config.toml
num_attention_heads = 18
head_dim = 64
rope_theta = 10000.0
rope_fraction = 1.0
init_std_o = 0.0
init_std_down = 0.0
decay_shape = "linear"
dataset = "wikipedia_en"
Each number is 200 + 20 x the weight over its row's rms, rounded and kept within 0 to 999. Layers, rows and columns count from 0. The size before them is the row's rms in percent of the matrix's.

# layer 3 MLP down (transposed), 2048x768, rms 0.025, rows 839-863, columns 480-575
102,162,190,200,204,189,179,221,177,209,205,189,218,203,206,204,233,213,211,208,170,154,186,223,184,163,176,237,174,238,215,197,194,197,219,184,212,172,239,161,206,186,196,193,221,200,200,221,192,196,146,185,185,205,213,190,201,234,208,214,195,193,224,211,206,176,218,201,226,191,190,211,180,193,241,227,185,200,216,207,200,236,210,195,210,186,179,189,240,216,186,197,223,176,182,165,227
101,195,181,195,227,179,187,223,207,195,184,193,170,192,198,189,215,179,206,216,219,208,210,209,226,211,217,216,204,189,203,214,194,177,232,195,214,160,204,195,196,239,251,215,159,180,219,206,215,198,187,224,221,214,220,206,240,230,219,188,223,197,163,239,190,198,201,191,204,183,194,214,203,203,225,184,196,185,208,179,184,199,182,186,181,209,208,216,148,196,182,182,170,200,185,191,177
104,174,227,206,190,189,209,212,190,198,194,205,212,202,206,209,183,228,185,192,202,225,193,219,217,179,185,182,170,184,158,222,189,168,204,220,208,200,218,202,154,169,223,207,219,171,162,198,194,225,226,211,192,195,173,204,221,200,170,216,232,185,206,164,228,175,195,190,197,184,214,204,189,205,230,200,218,179,198,204,206,201,214,204,209,199,224,257,218,204,192,155,157,211,217,248,185
099,242,193,201,221,189,202,211,198,177,186,216,202,227,223,189,182,193,245,193,190,182,194,167,192,204,199,174,205,187,222,239,240,176,195,191,186,205,210,215,238,159,195,215,223,173,207,218,197,199,194,211,180,211,189,204,229,184,205,182,202,204,192,179,176,168,203,229,178,211,188,203,193,180,162,253,179,194,211,232,181,208,196,206,208,207,208,205,213,191,167,188,183,204,204,210,216
101,229,229,273,232,201,187,216,215,210,191,214,194,208,205,194,223,199,160,190,218,185,191,222,230,203,232,168,203,207,197,205,209,187,194,214,188,212,219,195,169,222,206,182,204,213,185,225,243,206,211,217,207,216,254,213,214,203,184,208,146,152,174,193,192,211,221,180,183,206,225,198,229,209,202,186,235,224,200,231,218,208,192,195,214,152,205,186,211,207,190,197,200,191,212,231,216
098,189,191,201,187,225,169,204,172,188,209,239,160,183,223,242,187,190,129,172,202,253,164,207,227,185,224,195,182,209,205,169,206,227,190,221,218,215,225,181,214,196,210,168,206,215,209,212,183,218,211,186,200,211,200,164,255,183,162,213,219,206,176,200,185,211,215,200,199,218,183,204,203,236,170,206,226,216,202,231,202,222,208,210,223,236,214,221,224,224,211,174,188,197,216,212,190
103,214,206,197,201,188,208,178,175,180,197,188,196,219,188,219,174,185,217,182,215,203,208,191,214,164,199,205,193,229,229,197,185,217,202,212,223,221,197,206,206,220,189,192,198,214,179,170,222,190,197,177,204,183,193,175,199,200,201,197,183,242,180,189,206,188,229,205,199,186,185,220,216,204,166,216,231,198,182,210,197,236,180,179,207,214,232,212,204,162,206,187,210,202,209,211,197
098,230,226,199,212,177,242,211,196,215,185,206,195,216,157,206,213,182,232,179,237,237,211,172,214,203,193,177,192,171,248,182,192,161,189,207,213,198,198,232,196,197,213,216,187,180,183,188,177,190,230,215,232,165,194,203,195,169,210,192,232,218,215,177,247,220,196,213,227,185,202,224,188,193,207,195,177,206,192,179,187,188,165,207,175,214,237,209,193,193,199,180,208,216,209,246,199
102,240,173,177,181,198,205,193,207,221,214,229,223,201,196,189,179,204,214,192,191,167,173,187,218,198,225,270,204,294,187,195,199,222,171,200,210,187,172,189,183,204,165,217,254,240,205,224,201,214,251,229,211,198,193,253,244,203,161,215,187,196,182,247,254,205,202,215,176,191,208,191,205,209,195,201,185,238,174,215,195,188,185,205,215,197,199,191,188,177,191,214,232,182,223,185,218
094,225,230,194,233,196,194,178,153,174,200,196,193,210,205,220,188,140,232,156,194,208,218,193,184,199,218,190,188,186,197,202,240,226,198,211,191,235,198,186,197,185,195,207,151,190,195,244,192,195,232,176,199,203,197,189,198,176,217,219,158,191,196,143,179,206,220,204,184,186,199,201,216,219,245,230,216,212,200,221,172,178,186,206,188,199,184,221,182,240,168,202,219,203,176,205,181
103,195,221,176,184,190,232,211,198,201,164,202,215,188,199,211,198,179,259,194,220,171,268,189,204,216,209,216,179,183,198,242,169,199,228,201,214,163,188,158,204,226,232,213,228,245,193,194,238,184,190,217,201,200,177,189,184,199,174,213,217,154,216,213,207,220,165,235,171,202,221,220,184,215,179,195,203,189,185,188,216,195,142,212,198,180,204,213,179,243,213,200,202,214,171,200,233
104,216,164,231,203,193,197,219,177,187,211,187,199,208,183,195,178,231,208,172,182,238,217,191,166,193,189,203,195,225,249,192,180,242,192,226,206,184,212,188,224,211,178,188,208,210,217,199,195,208,215,193,228,207,176,184,186,192,204,200,222,208,187,174,256,194,220,202,185,199,224,197,181,207,223,198,210,213,237,257,181,178,218,193,202,188,180,207,177,178,210,186,192,185,189,190,208
100,156,190,205,211,169,196,214,210,215,180,173,194,172,150,186,173,219,192,187,222,166,188,187,211,199,207,189,208,214,187,179,210,207,224,183,175,197,166,188,199,187,198,212,223,213,194,208,205,200,212,246,224,183,215,214,201,191,174,182,202,201,208,222,212,229,191,204,212,202,164,186,191,178,207,197,196,185,181,231,234,203,197,205,184,182,221,192,194,195,169,209,181,230,192,180,199
101,180,216,172,228,169,193,226,199,210,202,217,225,203,211,191,192,225,217,221,228,213,207,190,224,216,158,231,219,171,221,201,201,223,236,169,173,183,209,232,212,195,215,193,201,179,177,192,191,225,220,199,250,183,200,222,185,180,202,208,188,181,193,184,232,170,197,198,193,224,219,200,215,161,199,159,214,200,169,200,205,219,182,242,205,213,181,209,214,251,232,192,219,214,187,191,197
099,216,206,216,217,205,210,196,228,160,188,202,207,184,181,211,189,210,204,220,206,166,188,180,197,179,191,167,187,185,174,186,197,188,215,217,201,176,202,209,215,196,226,202,244,179,186,217,204,214,170,220,163,202,212,191,180,224,202,199,203,187,196,203,216,192,199,230,199,194,217,217,190,178,199,245,212,184,233,179,170,222,191,224,175,199,221,230,200,221,225,183,196,186,211,238,245
101,236,202,181,215,182,145,204,195,257,209,207,180,209,193,180,190,168,195,226,195,211,188,191,172,203,198,233,189,208,224,179,194,212,217,183,234,190,167,225,240,232,191,220,170,233,213,195,207,206,245,179,219,203,180,175,198,216,187,220,196,213,214,149,204,172,199,220,189,207,238,226,209,200,195,174,212,218,180,192,210,227,192,236,193,213,225,217,208,210,166,227,176,208,180,191,211
094,223,164,200,219,202,231,229,194,196,228,185,221,214,216,152,204,207,201,217,190,200,196,171,198,213,209,171,221,144,212,235,179,200,225,233,175,193,173,198,222,223,194,187,198,201,216,192,184,211,214,174,218,208,194,176,203,177,202,215,184,195,218,186,203,207,179,174,227,199,205,208,218,220,172,183,196,223,170,166,238,197,197,174,212,167,168,182,198,178,203,178,210,191,243,205,218
097,212,220,184,180,200,205,215,176,179,191,172,181,211,175,212,210,193,209,215,178,211,175,218,171,181,187,230,217,215,188,228,204,186,197,169,203,210,242,229,193,232,182,199,175,201,211,198,145,207,167,210,178,197,186,181,207,206,199,201,215,214,216,253,211,204,203,224,217,228,209,217,185,202,181,172,186,213,205,219,234,202,213,192,206,192,213,227,226,222,215,201,150,189,158,186,196
104,199,247,199,190,206,193,169,200,184,210,191,218,235,215,183,189,203,193,223,208,235,227,188,206,195,204,203,184,198,210,214,206,172,213,190,234,203,169,228,183,178,201,199,249,169,185,194,205,213,250,174,174,206,171,196,175,208,175,193,189,187,154,183,175,187,213,227,198,202,199,219,233,202,239,202,204,197,220,201,198,237,210,221,186,201,182,213,201,240,184,202,233,196,223,191,225
104,190,208,233,191,179,242,231,207,184,171,197,211,194,201,201,219,188,197,194,176,191,216,204,198,222,217,187,215,221,191,173,181,191,235,191,173,182,185,208,209,168,202,171,206,216,197,225,228,209,227,230,177,193,185,213,197,215,208,183,189,216,203,226,184,224,211,201,222,232,208,208,186,168,189,186,233,232,212,209,207,197,205,213,195,205,191,218,220,250,202,217,157,190,178,224,203
096,211,227,213,160,217,225,229,198,202,195,210,179,222,216,199,170,209,232,220,203,220,189,150,231,228,204,200,195,195,198,203,188,218,233,230,209,203,181,199,229,218,208,183,236,202,217,201,186,180,176,216,211,206,177,199,195,224,203,168,210,212,207,247,219,175,204,226,213,193,177,163,230,191,180,190,186,177,193,221,170,168,216,205,197,180,186,190,177,214,188,191,228,219,192,166,203
099,200,175,217,196,197,211,185,200,232,174,215,211,184,234,215,204,165,180,203,186,200,177,197,176,205,239,221,213,199,163,194,221,249,200,244,193,204,220,179,214,202,220,201,221,247,153,213,197,215,189,171,211,217,178,194,228,175,190,205,229,223,180,218,195,190,202,157,188,197,168,206,189,200,162,190,168,207,200,205,232,202,175,219,239,185,206,179,199,163,212,185,193,184,129,197,178
100,199,192,220,157,215,195,240,211,186,210,211,217,187,203,188,195,204,190,172,191,193,206,178,161,234,202,167,202,195,191,215,228,186,226,203,213,199,220,191,183,203,212,171,190,206,209,168,172,207,231,222,224,184,200,213,230,251,207,227,210,201,234,131,203,169,191,221,200,205,207,237,207,193,217,168,211,204,185,176,200,210,177,221,178,179,189,194,204,223,223,199,200,199,176,175,197
101,207,193,210,199,183,179,180,221,192,205,195,230,223,211,192,198,202,200,259,248,198,178,197,179,200,197,224,192,167,185,228,193,196,203,171,188,186,212,224,214,222,213,211,223,233,227,213,208,174,248,223,171,176,197,233,220,209,195,230,229,179,212,201,164,200,211,182,228,189,181,191,209,195,188,195,205,204,170,202,174,211,176,236,169,193,186,217,191,172,191,179,195,189,191,212,188
102,182,180,195,173,188,191,208,200,160,185,182,227,203,208,234,191,207,230,184,219,178,196,219,210,185,198,204,171,203,186,214,220,174,200,186,206,204,203,202,221,202,217,200,177,226,211,172,173,210,189,181,208,247,217,166,218,193,190,212,236,212,208,215,221,204,183,194,185,187,189,225,225,203,214,221,177,215,204,185,157,190,197,183,225,185,182,213,206,190,213,195,205,183,191,208,174
# layer 3 MLP gate, 2048x768, rms 0.027, rows 840-863, columns 480-575
100,195,180,194,185,172,194,200,212,185,218,193,237,198,207,213,201,198,197,199,212,219,199,194,210,213,213,208,192,189,229,175,194,183,207,206,142,218,177,217,184,195,196,172,197,190,202,206,206,212,190,205,233,162,200,197,164,179,242,192,158,190,168,175,149,229,191,188,191,156,231,180,184,202,225,184,171,198,189,184,209,204,185,211,232,216,204,191,197,222,171,200,193,228,172,189,196
106,190,233,204,217,228,222,220,231,218,193,203,226,193,218,178,215,220,216,196,201,189,192,198,182,189,221,229,216,199,193,203,233,222,212,206,218,191,229,179,223,244,197,214,213,180,205,189,213,212,171,188,221,207,167,193,204,210,193,185,213,233,198,217,195,208,219,234,239,179,203,204,208,188,206,207,178,191,228,168,193,208,152,215,223,199,198,228,203,207,190,186,210,217,206,220,202
097,207,229,195,204,210,207,240,200,218,223,198,228,235,238,205,179,205,218,197,207,223,233,184,183,218,184,192,187,204,195,187,201,237,214,183,200,214,164,184,213,237,185,182,184,212,210,216,230,187,212,216,228,183,171,207,196,209,211,181,193,159,183,184,183,182,211,209,178,188,212,187,201,221,228,201,205,203,181,198,223,210,205,182,209,213,222,207,208,202,210,222,195,172,224,203,195
100,219,186,234,187,211,220,193,272,190,210,187,210,208,185,197,190,207,213,199,176,175,207,228,187,194,201,209,229,195,202,229,187,177,203,204,212,223,243,206,207,225,215,191,219,186,193,229,222,182,212,208,198,181,193,215,213,211,174,197,188,168,186,188,197,213,188,150,226,230,231,181,181,216,265,164,196,211,247,164,213,189,200,176,220,195,213,201,222,174,203,218,174,201,182,192,204
095,208,174,196,192,146,201,208,230,212,171,201,197,194,180,228,235,194,186,199,193,191,158,204,187,211,206,186,219,203,210,249,230,239,206,165,238,211,166,178,184,205,187,204,272,198,230,170,194,226,208,228,195,185,217,200,177,219,204,206,215,179,213,180,149,213,230,227,210,192,206,181,192,180,176,178,211,186,190,177,237,214,211,208,234,191,186,170,168,221,169,176,189,189,201,219,181
100,218,194,238,181,226,212,192,190,225,232,232,206,218,223,189,204,172,224,198,202,228,203,189,222,198,221,187,191,191,204,186,207,225,193,200,218,207,202,191,199,200,188,207,168,228,211,229,206,209,213,191,224,214,183,203,190,201,217,244,207,197,192,174,190,207,222,187,176,200,168,198,216,195,198,211,185,207,181,182,195,176,201,206,196,171,243,228,201,194,209,209,244,174,197,198,178
103,176,183,225,190,194,226,195,210,225,224,136,210,186,197,206,183,191,224,163,173,184,188,209,185,195,212,193,213,190,192,184,207,183,200,222,188,214,248,191,220,235,222,177,223,193,164,202,171,170,186,181,217,214,197,199,246,206,179,208,188,177,191,171,168,227,159,209,175,168,197,167,218,215,208,213,223,228,227,196,229,196,187,204,191,189,156,200,203,207,216,202,206,166,189,181,223
100,192,196,231,191,223,196,177,216,156,207,174,204,190,186,193,197,219,195,180,187,181,190,170,187,158,209,187,180,204,192,185,220,217,219,223,183,201,210,182,225,167,191,220,187,179,192,194,209,184,235,205,218,232,188,241,200,173,167,197,192,198,200,180,209,195,180,253,200,230,210,200,200,208,228,201,174,248,188,187,207,182,174,211,223,206,183,186,206,196,213,193,228,187,193,191,241
094,226,194,177,197,162,206,190,186,205,216,219,184,184,182,194,210,212,208,180,187,182,173,185,213,225,173,208,185,195,206,225,197,200,205,205,212,176,200,222,187,211,193,195,218,189,220,222,213,177,197,235,193,167,204,189,174,209,220,215,217,209,203,183,171,218,180,178,203,215,227,183,200,211,179,190,211,194,190,175,233,184,138,215,210,173,171,214,179,165,208,182,177,206,201,169,234
099,189,234,234,202,193,235,228,217,211,193,196,195,214,169,196,220,193,228,204,217,223,221,181,183,194,209,211,208,181,200,219,191,182,203,181,211,209,184,191,184,211,172,193,222,232,213,223,226,180,184,217,203,205,201,166,175,195,236,194,214,198,177,166,180,202,190,182,191,219,199,167,224,192,203,170,216,219,206,181,219,201,183,209,197,183,220,202,208,197,235,218,189,204,223,173,227
102,210,190,217,152,194,227,212,200,221,232,176,179,213,180,196,231,141,244,199,199,188,196,185,163,214,225,165,200,174,220,194,175,199,173,176,189,228,198,205,194,198,198,248,210,210,209,215,194,216,209,193,175,206,210,187,206,186,209,200,175,179,188,200,164,212,227,214,185,175,214,169,218,179,216,182,217,152,186,183,216,153,222,202,197,201,205,196,240,219,203,217,234,231,198,224,201
101,203,214,187,176,212,192,210,232,178,225,221,205,252,237,193,202,214,179,198,175,237,201,200,184,197,190,197,163,181,190,207,217,201,190,178,221,211,211,222,180,195,221,186,203,203,213,178,167,179,178,178,202,185,206,201,222,182,188,207,207,245,206,198,198,187,208,193,190,217,190,225,206,195,177,218,200,200,202,204,192,212,183,213,187,200,183,181,190,186,206,213,212,229,192,195,248
098,213,234,194,196,217,219,274,223,189,207,213,229,222,194,175,229,186,168,185,202,218,190,206,175,233,213,209,217,194,196,220,183,207,227,175,207,204,190,195,229,192,201,194,203,203,212,175,189,179,222,181,232,166,194,189,190,212,217,227,213,175,177,129,192,221,213,204,199,196,202,162,192,207,177,235,214,177,209,190,190,201,164,197,211,188,217,201,220,211,199,181,219,196,210,198,211
101,197,167,179,211,192,185,214,227,205,170,230,177,226,183,191,181,235,173,207,188,237,187,207,190,209,225,182,199,213,238,202,187,193,247,200,196,224,186,191,223,189,235,160,207,220,230,205,232,197,187,190,214,188,196,198,178,203,153,210,205,228,202,189,185,189,210,181,209,202,240,212,184,252,223,177,190,192,221,175,219,236,192,192,190,222,157,210,205,187,187,205,194,187,204,199,199
094,184,215,186,193,213,226,232,221,218,178,226,208,192,249,166,192,255,200,218,202,191,204,200,212,208,211,191,219,185,162,198,186,194,197,181,180,190,215,199,185,180,187,194,195,171,183,210,201,192,207,205,181,183,223,205,203,180,197,198,196,154,166,186,196,247,208,179,199,222,209,185,225,182,222,217,210,205,201,203,224,202,213,205,208,211,195,142,177,197,227,169,174,198,180,206,177
099,212,201,194,177,213,209,220,209,177,212,175,193,196,198,186,238,222,194,207,226,214,207,214,245,159,169,210,181,189,193,164,187,211,196,205,189,228,198,224,223,189,223,162,202,190,201,198,194,202,209,188,232,199,226,237,211,204,164,212,192,209,207,179,166,189,226,203,206,206,217,173,202,226,202,205,186,164,200,174,235,229,191,187,224,209,211,189,228,210,186,193,219,152,229,196,230
097,194,192,191,206,192,189,204,186,207,219,202,165,214,185,201,191,204,230,184,200,239,221,173,181,207,215,199,212,187,221,196,203,219,160,211,209,213,217,196,209,183,197,183,187,203,212,223,220,181,217,162,203,203,211,188,192,196,188,224,216,223,210,208,163,207,206,207,227,162,202,184,198,201,216,161,209,201,216,172,236,194,151,202,207,195,229,211,233,183,218,234,194,200,201,197,203
103,225,198,201,204,211,209,206,185,201,200,198,213,212,202,214,187,201,213,200,216,168,197,236,220,187,184,170,201,205,224,144,227,240,238,165,197,214,204,207,217,198,202,223,185,192,198,196,228,221,165,201,221,218,190,197,183,185,217,186,232,171,205,181,163,199,189,198,197,210,204,210,186,217,201,213,225,166,203,176,184,215,223,208,202,224,212,193,204,177,209,223,232,236,205,239,220
104,199,209,193,206,208,211,199,192,238,240,193,205,205,209,173,218,178,195,187,204,217,210,184,175,212,208,183,234,186,168,213,225,203,255,170,182,191,181,192,149,232,180,190,158,211,154,204,239,204,178,211,229,186,177,194,163,188,165,175,199,180,198,211,194,235,191,195,219,211,219,185,214,203,203,218,201,225,199,170,237,215,188,202,192,217,196,216,193,245,200,189,221,207,176,207,198
098,195,172,186,207,179,240,205,154,213,207,178,255,217,169,212,228,200,219,203,212,217,188,186,220,210,195,214,193,208,215,195,211,218,229,184,195,175,219,233,198,215,191,204,174,210,180,199,241,192,175,153,197,201,207,208,205,179,212,215,185,211,156,204,201,206,191,193,221,169,209,185,207,203,193,232,190,174,209,184,211,197,174,199,223,214,199,207,187,195,205,194,183,206,193,230,210
099,185,207,189,178,210,245,218,205,226,190,180,208,189,215,187,192,174,198,197,190,205,220,200,166,190,199,208,192,189,185,196,184,225,214,165,185,206,205,177,180,196,208,198,187,201,189,174,187,214,212,209,222,185,179,199,225,182,201,196,178,195,175,210,206,217,191,185,222,213,262,185,219,177,208,194,253,187,183,170,213,155,177,183,202,219,215,219,248,221,205,220,204,190,196,181,196
100,190,185,230,202,190,182,179,199,225,214,159,188,182,209,188,176,214,222,203,208,186,203,198,144,217,185,184,187,211,205,195,210,197,164,213,192,171,209,192,206,199,214,177,221,176,196,174,195,192,200,213,174,186,183,240,212,200,219,176,216,185,169,165,149,224,196,186,206,228,223,237,195,217,180,184,227,222,174,178,194,189,192,176,207,233,180,239,196,193,204,171,174,189,162,206,233
099,220,196,199,204,197,187,188,207,176,196,171,191,171,222,176,209,211,203,205,187,232,192,194,212,216,165,222,219,208,213,224,209,222,185,214,203,197,178,216,235,224,203,228,196,202,219,212,200,180,198,197,214,188,191,231,225,228,213,221,204,194,168,190,177,233,198,210,147,190,191,202,185,214,215,177,178,203,176,198,207,197,188,235,173,153,205,179,154,197,215,207,207,192,212,175,233
101,213,209,186,209,176,229,209,207,224,219,210,187,182,175,205,191,182,221,181,194,231,182,206,181,192,217,204,199,186,232,205,184,191,193,235,230,192,184,200,217,254,228,220,212,207,188,194,176,240,206,195,221,147,173,184,205,179,201,245,186,185,221,215,163,181,194,188,226,200,193,180,192,249,202,177,233,182,215,208,195,171,186,208,206,209,206,214,177,175,194,192,178,220,194,219,225
# layer 3 MLP up, 2048x768, rms 0.0259, rows 840-863, columns 480-575
101,213,207,216,177,191,199,205,228,238,208,217,199,194,174,202,213,188,177,189,193,228,221,230,177,170,218,207,181,210,172,240,216,202,184,188,228,183,192,187,196,213,187,192,206,203,182,203,186,242,188,205,224,161,203,229,212,148,181,202,206,184,184,202,186,207,232,207,201,217,185,229,201,193,179,202,215,239,176,223,174,236,230,229,189,189,223,204,196,197,205,197,203,173,169,207,168
104,211,185,198,201,203,197,213,195,223,189,181,222,178,230,144,173,204,211,219,221,208,204,186,214,218,187,204,217,220,176,200,181,185,151,158,189,203,192,178,169,253,200,200,186,207,199,196,198,195,195,206,197,212,197,194,213,178,215,208,206,221,203,211,206,222,183,215,230,233,207,223,233,181,227,189,206,183,254,197,163,177,200,196,204,216,203,210,193,168,235,184,195,206,230,204,208
099,209,200,201,217,215,183,229,190,223,198,200,175,213,246,200,212,249,181,225,180,219,200,191,194,204,204,194,208,210,147,158,192,216,197,167,178,185,214,224,169,210,220,215,169,207,215,171,201,210,211,189,224,195,206,215,179,192,230,213,191,230,205,173,213,201,213,198,175,174,178,210,205,192,196,166,191,214,215,226,163,204,242,178,213,203,231,197,223,182,172,183,146,198,163,205,173
098,169,201,237,202,218,158,236,205,205,215,224,226,206,239,187,190,199,187,185,205,201,193,216,178,240,190,208,204,207,191,165,212,212,200,194,166,204,187,196,227,205,234,200,226,195,195,155,238,190,193,241,194,182,175,183,217,202,225,205,222,209,217,194,192,187,193,204,210,188,203,195,244,166,181,197,192,216,198,176,212,249,215,237,202,194,230,250,168,178,193,176,177,193,191,215,202
098,193,178,230,164,194,188,207,221,202,172,193,182,208,220,223,180,198,180,193,193,183,204,212,201,173,212,199,172,191,214,190,173,187,199,168,205,207,180,214,174,213,182,203,163,209,202,207,160,211,232,196,200,224,237,201,193,211,200,178,183,211,199,256,210,222,200,214,233,197,195,177,181,185,258,184,219,204,202,219,196,230,191,188,191,220,216,219,190,208,216,194,181,190,216,196,213
102,202,203,183,203,191,212,162,178,171,215,172,189,222,256,170,173,199,171,209,208,175,181,234,229,170,194,241,219,190,242,193,182,202,205,189,244,211,224,229,196,213,185,238,209,192,219,181,244,179,195,193,236,207,196,212,191,198,219,224,187,234,199,208,190,195,210,213,231,196,236,212,216,209,180,216,220,176,194,185,215,190,196,226,230,197,166,195,222,209,220,202,186,190,209,202,193
101,184,203,227,152,185,174,204,194,200,193,168,179,209,186,219,190,171,217,221,205,193,210,178,199,204,214,213,192,196,173,176,206,183,164,190,177,211,206,185,211,191,242,208,217,208,204,217,179,187,192,224,197,174,182,205,208,190,185,182,184,202,218,189,238,194,201,177,182,183,200,204,205,171,210,211,224,206,186,229,195,202,226,182,159,206,215,198,190,203,197,203,194,217,180,207,217
101,212,232,185,187,221,224,201,200,197,189,216,210,219,182,204,257,204,215,197,222,229,182,222,167,190,186,165,189,207,211,181,218,206,215,236,198,222,235,189,202,206,191,226,239,197,186,237,179,231,195,169,160,204,172,235,211,194,198,222,216,191,209,198,205,173,184,181,199,226,160,203,213,202,221,206,164,155,213,196,206,218,182,184,210,205,162,199,211,230,214,196,204,188,208,205,219
088,181,196,219,216,239,196,208,189,189,229,173,211,243,246,156,161,207,217,203,220,199,238,200,205,204,209,216,189,178,221,186,227,243,204,168,205,204,189,169,199,194,214,211,165,221,164,189,207,201,192,185,195,230,204,196,203,213,220,201,177,183,176,197,177,232,199,198,216,161,229,187,190,203,224,167,204,236,233,178,214,201,221,185,164,209,210,224,152,210,185,185,243,182,201,178,206
101,168,199,207,215,202,147,212,221,222,187,215,211,199,219,195,211,186,217,193,193,185,215,187,186,235,204,182,208,203,238,194,195,208,211,213,175,235,193,161,195,218,194,215,206,192,204,235,234,225,209,210,171,233,243,207,207,205,214,205,239,196,182,227,211,190,192,206,235,184,211,194,205,242,195,230,216,186,194,195,215,183,194,176,161,172,163,176,190,222,198,229,223,203,182,205,212
104,212,191,206,202,214,231,204,216,173,230,185,189,217,184,221,209,218,192,199,210,215,180,186,209,190,227,188,191,188,222,174,248,180,207,208,198,206,152,162,225,195,183,176,213,227,180,215,238,196,169,197,201,222,217,198,197,190,171,134,181,222,215,189,226,201,221,182,222,224,184,248,180,210,175,202,205,217,163,198,202,211,214,189,179,211,210,245,214,207,196,187,207,196,193,193,247
099,197,213,171,208,192,159,246,200,187,200,208,155,182,196,173,181,204,221,175,213,211,203,227,175,197,212,213,183,214,188,193,182,186,206,195,141,216,197,219,211,173,212,196,206,189,187,213,209,174,218,212,193,205,220,240,137,177,184,244,192,168,159,202,185,221,201,193,189,157,200,228,197,211,208,213,176,223,207,212,217,197,211,181,199,161,202,185,271,202,173,187,180,162,195,132,185
100,231,202,194,172,194,211,221,196,222,204,188,186,196,188,172,207,222,215,208,217,193,180,197,210,195,240,217,213,221,188,201,189,251,207,212,150,182,209,207,207,211,184,224,197,202,209,206,188,223,204,204,220,199,200,216,187,174,202,222,217,224,188,179,200,188,224,233,182,182,172,225,178,199,187,196,196,232,204,192,209,197,208,212,172,200,213,203,216,226,195,228,236,174,185,193,215
097,252,234,206,172,211,204,210,191,175,201,202,225,177,213,203,177,224,217,220,219,231,156,213,210,203,224,169,198,226,198,195,227,208,216,231,221,223,203,192,174,213,191,184,197,217,191,208,188,227,176,211,224,209,203,225,163,215,201,166,213,203,207,148,211,201,199,209,176,198,173,215,178,177,235,203,190,216,185,188,191,200,187,184,180,201,170,219,198,200,185,156,245,172,192,165,241
099,205,210,224,168,192,226,168,198,157,189,163,221,185,220,219,172,209,203,212,204,187,179,221,197,196,199,159,197,200,221,212,176,158,197,173,210,204,219,215,204,215,214,181,226,232,180,213,211,212,185,177,186,188,220,216,164,186,161,187,183,206,197,214,201,199,186,155,188,183,205,233,204,216,188,178,213,211,181,217,227,191,217,180,199,205,185,217,156,209,185,227,152,171,176,176,217
095,182,217,194,184,191,222,168,181,209,211,185,189,239,208,194,225,155,225,196,206,203,188,182,185,214,196,216,221,189,210,202,208,180,194,191,203,197,176,196,234,228,212,210,193,206,197,168,201,199,184,195,161,197,166,178,224,223,199,204,186,201,197,220,203,207,167,175,227,173,224,207,208,224,148,207,210,177,205,162,191,162,193,195,200,164,202,240,157,199,236,221,182,207,180,184,181
099,220,206,190,191,221,186,213,167,205,208,221,182,203,148,193,189,222,236,196,195,197,214,210,196,194,199,174,175,197,214,197,214,176,204,215,196,224,209,198,194,201,186,180,218,175,233,202,178,184,188,180,172,162,204,200,200,208,188,236,217,195,220,209,196,211,216,160,206,187,198,211,175,168,201,157,183,184,236,203,195,223,211,221,186,204,230,230,202,208,217,184,186,221,172,171,183
102,209,209,178,179,204,181,222,232,225,214,250,217,188,187,205,224,174,196,207,191,158,163,221,198,219,212,172,194,197,206,176,231,181,204,167,199,219,203,195,170,175,158,166,257,163,218,186,218,185,208,187,195,213,192,187,220,196,222,227,191,182,212,258,212,171,200,228,204,190,241,224,240,177,199,194,177,231,211,212,205,207,192,178,198,164,178,211,163,213,143,213,199,219,216,214,166
102,179,226,198,204,189,186,167,179,203,221,220,184,217,204,178,190,209,176,207,187,224,189,215,201,181,173,215,208,198,210,206,203,142,213,226,264,200,211,187,182,165,202,211,246,187,211,239,210,207,221,186,236,207,182,224,192,203,194,246,177,197,227,167,172,201,208,181,206,243,209,231,215,187,201,204,225,191,216,188,183,227,184,222,225,216,216,201,191,203,211,175,184,188,155,184,214
094,216,226,210,180,184,192,238,187,195,191,185,194,184,217,215,189,176,199,208,194,197,194,186,197,195,193,225,187,187,200,180,225,192,191,193,184,189,173,234,189,179,212,221,161,204,196,188,204,223,172,203,168,228,185,183,211,189,235,206,138,218,185,228,215,207,206,225,240,194,158,195,198,175,187,233,171,165,218,214,185,208,206,227,200,212,219,236,161,232,194,208,195,207,202,211,165
098,194,196,226,195,210,226,216,172,183,201,210,207,172,195,205,197,210,178,205,197,203,170,198,175,205,182,224,224,211,169,195,207,184,185,232,192,170,166,183,184,170,219,228,185,191,211,220,184,207,184,186,221,162,176,178,204,217,223,192,157,211,203,187,201,206,199,193,170,232,209,217,197,151,178,175,192,205,171,222,201,206,174,225,196,250,217,217,212,203,208,194,210,218,222,188,178
099,215,183,198,217,231,219,225,228,171,204,204,198,202,222,202,214,215,189,171,206,220,186,175,216,213,192,238,219,198,190,190,195,182,181,187,214,220,193,220,224,224,180,177,213,205,187,159,182,176,186,167,210,161,181,205,189,192,211,202,173,215,179,186,217,207,210,215,208,239,179,212,219,190,212,212,187,232,211,209,208,180,188,182,169,185,212,168,202,229,211,247,219,184,156,229,173
103,182,214,230,178,205,196,191,178,154,205,172,186,216,226,215,198,191,222,196,189,223,214,222,201,169,218,197,197,206,202,255,212,195,209,207,175,212,196,194,242,208,204,196,226,183,202,202,197,191,212,219,204,190,226,223,178,228,195,189,204,184,192,182,161,222,195,197,191,191,168,213,211,191,216,189,183,209,198,202,166,220,172,205,230,193,199,191,178,199,194,200,193,239,204,170,189
098,205,194,204,208,192,184,247,185,192,226,230,196,193,174,224,163,170,232,162,185,211,207,202,204,171,213,175,183,221,212,176,177,210,194,221,185,217,203,218,211,173,226,234,191,213,182,213,200,194,193,210,227,204,169,183,210,211,216,231,233,169,207,192,180,172,243,211,209,208,206,172,228,210,246,180,207,201,169,220,167,183,192,185,182,202,176,217,213,176,183,186,247,228,201,185,193